Weights of a small GPT-style language model, trained from scratch on English Wikipedia.
Size: width 256, MLP 1024 tanh GELU, 13.7M parameters.
Training: a variant of SOAP for these matrices, 742M tokens.
Each number is 500 + 25 x the weight over its row's rms, rounded and kept within 0 to 999. Layers, rows and columns count from 0. Numbers have three digits each. The size before them is the row's rms in percent of the matrix's.

# layer 2 MLP up, 1024x256, rms 0.057, rows 777-827, columns 0-127
096:510503466512499498480514464506486506451525537508520536516520534496541519523502508496535447514525480469529510483492528486528527496498536544486520480456478526502511462485502504466490499488488474519527536491499535465503510507504503458518495477481509473491520515467509492488539498538505445507538546510514530508517530460495471504461535457525515506513499498514517466498505470514532471478520
099:477531493453521506507503487458482526480471497497525503493482511480506535438501483454466520488480498512480508488481536531482537479531525511493531498487500523508508509494515507511468447469521526545508483506497495506530525511520480521544532518447502497524521472475483530514472503502515488499506490451532484511448484501510504486497490520507529489468497529499516487493478515516514534514528
108:525491533534483471493468514564516517451482457468520536490465470502502511509507483494514479504472479510512518501515511514488511496486516479516461515529480498481490506528500505482501546481533516532467495495473557517435467494495488527453491508487507511507482491550489502522484512486516509516498509553496502496489494478523508439488530467458462493476546499502490503504521494482471488503481
105:518544518468493488521482505499546441472508479509486504432527540506448506518513503498509521490497469503540487463466480524519505482521495497535455515450478539533534482489465520495519567472501495512472490511529491448503491467500485474534505523494488474516487456507516486497518541507505485520459491489456495491489544468459485518558522504507499492521506495505522474468501459458512487507505
109:511488516522538503475471453529492479517519542478452466517463527477450487497495492500508497503472488550539506479503531512544483538514487500533514506507516470507459546503542525567470513530497450509480528487504513457513486522496526479485501486480503456490471510483494492508486514519491494558501481523507495527470461483499515497521482506464522531517494517519539470482516470502510518499534
096:494519499527486503571460555544510516464504472501497503471454462508507501492487534522516561521478541529529519538492489519475507464532507506490504519485493467474550488493490516516517491523526480545509484496495509515510488517475489458495510506500474523544496511493496518515543532534523490520532472474478498520512517498492523482476513546519499543505541485471504503451501511515492508496500
095:496515498518504497517518520523508519527498510509489523536469508535482483563484522510492455489489496498510515522538460524516494496502482493524502523456453510471475495444488513481478483537441497521495509487485513497511456518519486475502544546494496505519519537473474525500490528486502542486534521484528501524523537501490505524539515515510468498471504513529494534514473502504466529525510
103:510484515507513513522503512478519520452525538497518530473407513480518549485508498501494520488507519467501494498512517532531492524483447472510493502466512506513531484463477484518464485497473503506493535540493499511504490498547486512493490510495506522515534496468528551581508529477519479463533481506487553469494478464528432500508504414514448507526488461496487476516497493477465489427517
099:485506511495443481484506480531501486493530508489468497459513539491513481458513500517516518529534481523507466496456486457480555518442489479470505497512497492499467464539530489514417510468513523525445512522503491500474469526514541510467467521505499510546463550492506489478498486479534504526492475498501505479524502497476497477536515501485529503494444475464491494497531500496493485504505
097:465493517472467485517520501494528541516475508495490513513446524544500489460481501495495491512510498492481513520513467500538473497527541483519494486469471507512488495462570545491488520529466521496475468530504467506462486469507523516480483503530463512471487477502531495495466498481489548475535478466513491499519462491504508528518484497474494498462485509473504508516462477506469518451520
107:531514454502472482493512481540496484467477521509529509465547511464549528509500516519519506490494537510467515557495494473517465470487498522510494497493492524480472516504509547512496501463536449480466490496473544548475541527560485489505471539499500525520469480461496513490481511498540484526490542455496446528491471505482454470500465509444476541491473455499491515481428483530489459516494
092:447533466529479507501478490498539557483500511479487505486489478481501522521442535504490515437468553479460457471529518502493526446488478504539503471480447543539476489482508464524508463502481465509462490473506517532550484498502501524471517491503490561501505478475474539480502478505495481522510539554541471512498466497473493502456471458500540515528537498501484518464539477500480524516471
099:503515458519512495493465543475468469535504467466466479511484495496545526510538515480500491530506534491481478498494471522517516481525538489478521476457504513503509490502508511558522496521487527501546508506475501444522531506447504491508505475544495511494539460523507495505510506451503501495509471445518536506500498515514531520474492508499493496460476513466549532504527466517524473443466
101:494482534475506491443492502522526487455508496492539483492486542525493515472536534528521467497516498506479505501510520455484495519452475515503477519472505515477513489463493517504505431496531507508442537502508494515463475492498471490525468538528503531483487510475522532450477478483477453509512474456511526507472500463491491502502476484504487500506487491526478466483550495452539499506512
098:550485491533505524516525516461529508488499490515497496527508488528491517531548471521500505503506487474480482507495482416506542530485535450506494483509487521475485462497435503523539500469455528496530550492533483489490488490498510483472539465484479507547525510500489465493487493478486453487522483531516508527472499493517492536488497495491504493509494501510490530529514506491500516521496
117:473471515475506484532531484490512496507490505523508484488493524465490493477549500500522516526517487493447466499450500513542534515565522498503476489539522490484534501478507527521498463494443550521469477461525498499520470518534541501474526533482488465496455509524563512498479485499473497526513511548516510520445494464491492525540517508503471519489535493505514503458518489533485535477454
093:537462506505505506496466488559502505554513516499483474455536534517512468492478487455511497507495510536509515517478521500461490433490489511501510531480491512502531495516486507552510534474497523497520493474533530537467465493545499525478526537518550487499527495488502511502453482488486527485505464492467514482514499472517461492495497518514495482480504538526517471493488484508481467479490
098:493498489527540483499520494544519522473501502524505514547497517480535503507517507484513487502492510463547508499478430537534528493487513512548479533484468510480499490517478518516492495544499497460545541444479502483497460536501510492510530493524509551498453501540518504481531489494494488469498506464497545456548485517473481504514486497500461431537506487496502479533484474516515505477539
096:488503475546530541530547514492516467469467487501504500548490514525526539512487527556456527539506517482464497468509445517564524513511492499531464497533559450498519500471470512484505493469507523509547541536489484493448536495504523502522454501543505503494509491503507477494513456518450509458503483493532484494510556497519535520545519534518447532483492476537492500493473517508490504514469
100:503516536499483508501484490489511487515458475495515513497523443492518496542465500504442465465514524536497506533487501470528508508483489484530529490466521503545519517458468547507534502531497475529502519525495528490488481497530528492483559510483477535522521515493463525500524519505495497502534514503514468522489473519506493502516467445461461478476485494525491469492477499448498494519448
099:443478514498491470530515516556522489474509499479473463458527552489529496532510483490445504493493485473444485498543501504477528497510480489530541508519504495490477465507494494475508502503532491473470505480520501458472508499467442529497493478514524473536508464508505497500556519547504496513508524506465469497487490525536492511497509484530482489507553499517460536495496487544503536525515
096:517528471473484461487505442506491515482474480471510481531512459549509499514519564454527450483513535488477530497519515508509537481549547501513485491470501487483513517495433544524467507489480498499511509446465499501526486515464533458503535499491498482525502487526459540502492564534510528478495496492490464540486489523489525456557464518494491508501491536491482465495539526477485508494559
066:499456462530515451503538505500483480472502489475535478511511473586495479474493467492496512500514502507482453529490501527504521477480566462479496535533500522510533481516491494524499486485497518494513514489503528526517469493480491523494473482478496525557501512489493497515487461507468514522461497458528493508512492521460496496431518506509492498485490539465509530540466466488477474477465
097:542496515481500507484469533514465508472494490496519488522466499493515475562501518483469458467540493498525520513481458475480504519422468519487484519490476515465462492519535520506492497550469494519510470519537491481479464474469504445488458471542520521499485497488478502489501499477489506461493477490519489488482542521520521521519516482476502465511546481539478470490522500532489497526518
106:497468513483541531477496531538519472503526508496491493495473519532506500454525525480537509520541492486494469498517476516533440502450483474475520492522514497502504491537556470516530524476525522498482487479459517522479512512561504506505461486494493552490505484499491498475481492530512479487454522539493487481470504471485489517509519508557503490468504476461488483502468535519485568452509
103:534504556512465505465494502498496480511501506482532476521517546485546483508493491522459485501515521509511453530504531480483506494480512491492497459474531533514484508515494492513502540520499497498488543469471467497471513493516501496474497509528480539498511514508489492481485485499544509531511499558536501499482487509559497521516504497508546502502493484472487504496504527491479465500522
099:477587490493535532513482486469512476490466483498504517518460504512469514500507518472508504487527486495495526517541521501511418508553486458448532465445520502523542488472511500507519463510518472503511508447469473484486496452500510468480480510501494502488454519527505483496465541520553506506499489528471502512482518495493494477495498526536475483497519475459458564514500485544475459512520
103:467463505475523516497490505462452507512478546516518528492529490514546511469484530503463514473542547522514506502491514527487495492475558540476515481487464547453473524469518473481492476447465497513490522507490519496494525518481508495489500494481496466530518466516475473488527525522521515528479553448485555483490491518494528504501503466516500516503535461514473511501472515533495476468536
105:509514516465476528479476515535515494486508523527526468511437534496536482489528487514488462468494514550467494524470512523509521500542525451519518540484514469482469471536501492523501487483520492513486452550457498513459479496479488477517491524529526529501484479504534521497533511467511473529483509520501500527537504480539476505492516517506433488479462513532533463519493493516477449475455
110:471524506537472465495553457495516492470532528541482509475490496541514490473506470479484472489550486478439516483484464522499528537473475459508538520468468503522532475471524478519487526515504477508507488489486537504480473459510494499529459547500486556506478497496487551512437550494518521542519480445511502518511535449522448502470503456506493500458499448501513505490505445490464491473510
102:509465478515518446543488518511495491497506483478472472477459497458481504486546501507504516499528484491479514522508533471505490500517584490498480498535498522529542506514521529546517531515481507503468502488532539481527471473417556501451496462484497531519486492506484476476559494471474508476465507461463536497487452536460513513551538496545495476495495531512452494515490499465518501517502
101:488497492494482527520494455543488539456454493489520456545524484512522477530496494509469462503493495443489482502503499531509534531512469492530499495492496487518507534529485546505493508523481522512520488485493456506482483502507516467492500491519511488492523474502521514489517506513528477499528510498486487482485485501494496523549480523524476513506503535528512479509534516540461500523508
108:522514502494498452512498503474476539534488560507466512483536522464486516478482518509499509502484510479462478515534461528505519459492502534526513486463520508517496531494524575479521530502481512500533534463495514501488484468484444490547481472498536480508529485521500481488476543492486490537489491482546543451506496476542498487528493440465504507499482510499490500483508499513518515518537
095:507535549496500485478463485483480472470464504505472476499508478534519496506514497510513514490472480452511516508530477455482474570526480465476517530537512483472492510559460482488487461504507510477498532461483489520496504499478477500476496477498507533517552534503460455508536504502504512535524501523519501518500488548526503533472463539472469504505493494519484484534525538532515471495479
097:499517496525525531498499489507492486512507536446494537520460514494505522457498484510487495490530497511507520542457465463467508484515490512495496504508454490469482477486525539479465477529517466523496515520489564504543498509495532482527476495499482486546525486458493498466510531494459483504478537448503514467550474539557515488457482482478472504526492462516530480497503503517517501557459
102:523488524529487498512493509484507472491509482506463476456483513531500501493499550502482495482484522508517511483490500535504455524472506463499541513508496515525537450489491529523474534512499517485470474482556479495550503494553486489483547545483490531505546494522481498493457523505484492512457502487510506523526508511436530532507535508502510514526541497508467531500487471466515534491466
096:549523516529508487499551524538526523472475508513486489462514499491512524492522522487494469510532462463515443475495497525489484510494527514524474462523510488470510517497513534499520476520489532470440506512513495532543515528485513500488484454532491535496507453539488513510464523462517527482470525536466485529510496524506506554525494485501475504496518498488490507523506485495486486497466
097:461547512507524486508472479486519502464498487504492484456511507528509530501448509491480572493512503485545547481532474518503475523494512474487498512492498535501532493477485466464460500477495469501510506483526557486523464516496466455521510489477552520531467543517536495487536541501480469507481486507505515492512438489497461511454518503488491500499508506510446471456499502508531493498506
106:476506516492553501515487535505511504506502506497505502475494457477442497492471487512497488500469515479500496541476493505517488547488546480477467495491460446483502441512474500507506502505497512544550541486521547493486517495473502496474460505497505511500507512533498520519490476517501533494482513478453532458498493488455528530570526519493504537468502506476502468471537567514491531494494
086:469509505516523503524507483504519499501567509451492517515520476518461489470493503535483497474543497521512420525502480501476520513469541475507529492464512531519484464516499495512527501498498481487527475494497533491491512489540476498518468496510516481543481470519536520526496490496495467470453527529484588506493438444493494504479519516492502485513487509459451504495513476505507508495508
098:493508484505515504508483497542497518515497503476517489501483516524449480513481452506496492478524497532509520471511467503499525497515492498506497481508517549480503519504463552522514507533466516506515494473509467521513460505469510497535522481476479530462471505506538504517498459542479514505471505494524501484510478458487536515471562476519467520506492474533510483525484528525425532551488
101:530476489512519490494501487482477530502504517548499522513504512481475499495485501497469459489545497503488466495574514451496469478515527471468518482496489486478525475447506494469525439502506492500519550506505506495513497486534488488510534503490484500461558472456491508462483504510486477559471501470485482548516490468515503554500546501490554537501471475520494487497531522529563490490516
104:530503478497480479456461518454513518503474507539500448521501530511498505507496506518485474530458532437471547495530511510564486449511537532526525518531483530518557508466516498508524490491471517503499494470557516449477485497507487532516483508499473497482487526502483502510484516476487525526480506490519488504507494502442498490476516456537522516487490449528510503505492482510494495487515
095:514464475525540456502474480515519505491490523454491513513480529500534484509506502524498530510515540511512474492465506505508498503462462451506497509507505530483482468507542431487516488497532492508476494495483506487521515514499492531506461496474531558512554514506470492508464480530517488475524479506490548467517510501525544503466528486480478480478458500486523503516500497510489521500488
106:470471481479497518487532471472498509521486534488453470512516540509473464511486470466476443500524490535510470507490490515487453509480505474498487511497448522452489480535508494471494496486459544518502440491495517473518525480482471493489498483517516511488496494476462469523513513502534564509504487507494530497501453513511495505531462546466506506545504518501468489517522515517507557552512
092:507485489512471504497461535507520510484488502535492476518473503487481503494484507501534512518488453481443471461552522522533468527520523471525495504509550505501516502488504509534521530518493494478470537471506501475513517480504481487521511508513517446498488474488525475536485508500491515506490505490525489553438508495516517523501521504501495480467477492523517482513468545452475554467451
100:523536519563492473517487490524508522496493467465465457493510529482497524561480569459480491536500476490490513527542496469477482494509472486476513540517558497530504547481497514498502478471520465479489516522517482462557486491443450497533462453511450482538477482523520475492481500494457494478558474500517496510489463494514491530460472515540509507531501515517500506467546476477464493477519
101:517518522489455474506522508516523466514512535501543483502451509506459508472504497512504513517512529483487489501526548498465535495480459450512490547442530467532542484501526511504486518490444489484503516533495508562532505497519486504526498428450533531542497495490486518480482512446510501481501495492534463511472447450531478505503515515477495494485487464488492488524495481479491505483472
102:452481454489551516465507486477469519487469515538511499494490451484565486505459503517482506543491470477487551498511476509494532514530494509494490528498485498509540488489516493439518509499473495484520496503499461500514498455513472541540527473492478501482505518477507503520458509508561511531466474502476518478510486433513567523526470509465480479514525527484509520503501501484521465515438
102:515471531552482465523491503494522470503478456499496487489511486481475502490486502508546484505463527486534457536501499490469541494546537477510531473527483506520519482496500482520489501521507491525456511494547479543493497506483458509528497513458474464516517498535523483512526460490488516494492517482489519487503435490527491487459503530500540517449455520544490474508510509480522473510453
107:488489538528512498522494463474522506509478482510561523505480471477484469501479493494525469488533484548478513499548451500513482514504517489501483502522507498490460519529520520486444482503549508503486504492527489525533498505509481540475507496477501488479511496491510464520499484569484550472500509518477451537495469527517500497515484541489520482518492498490527546510521494498492499519489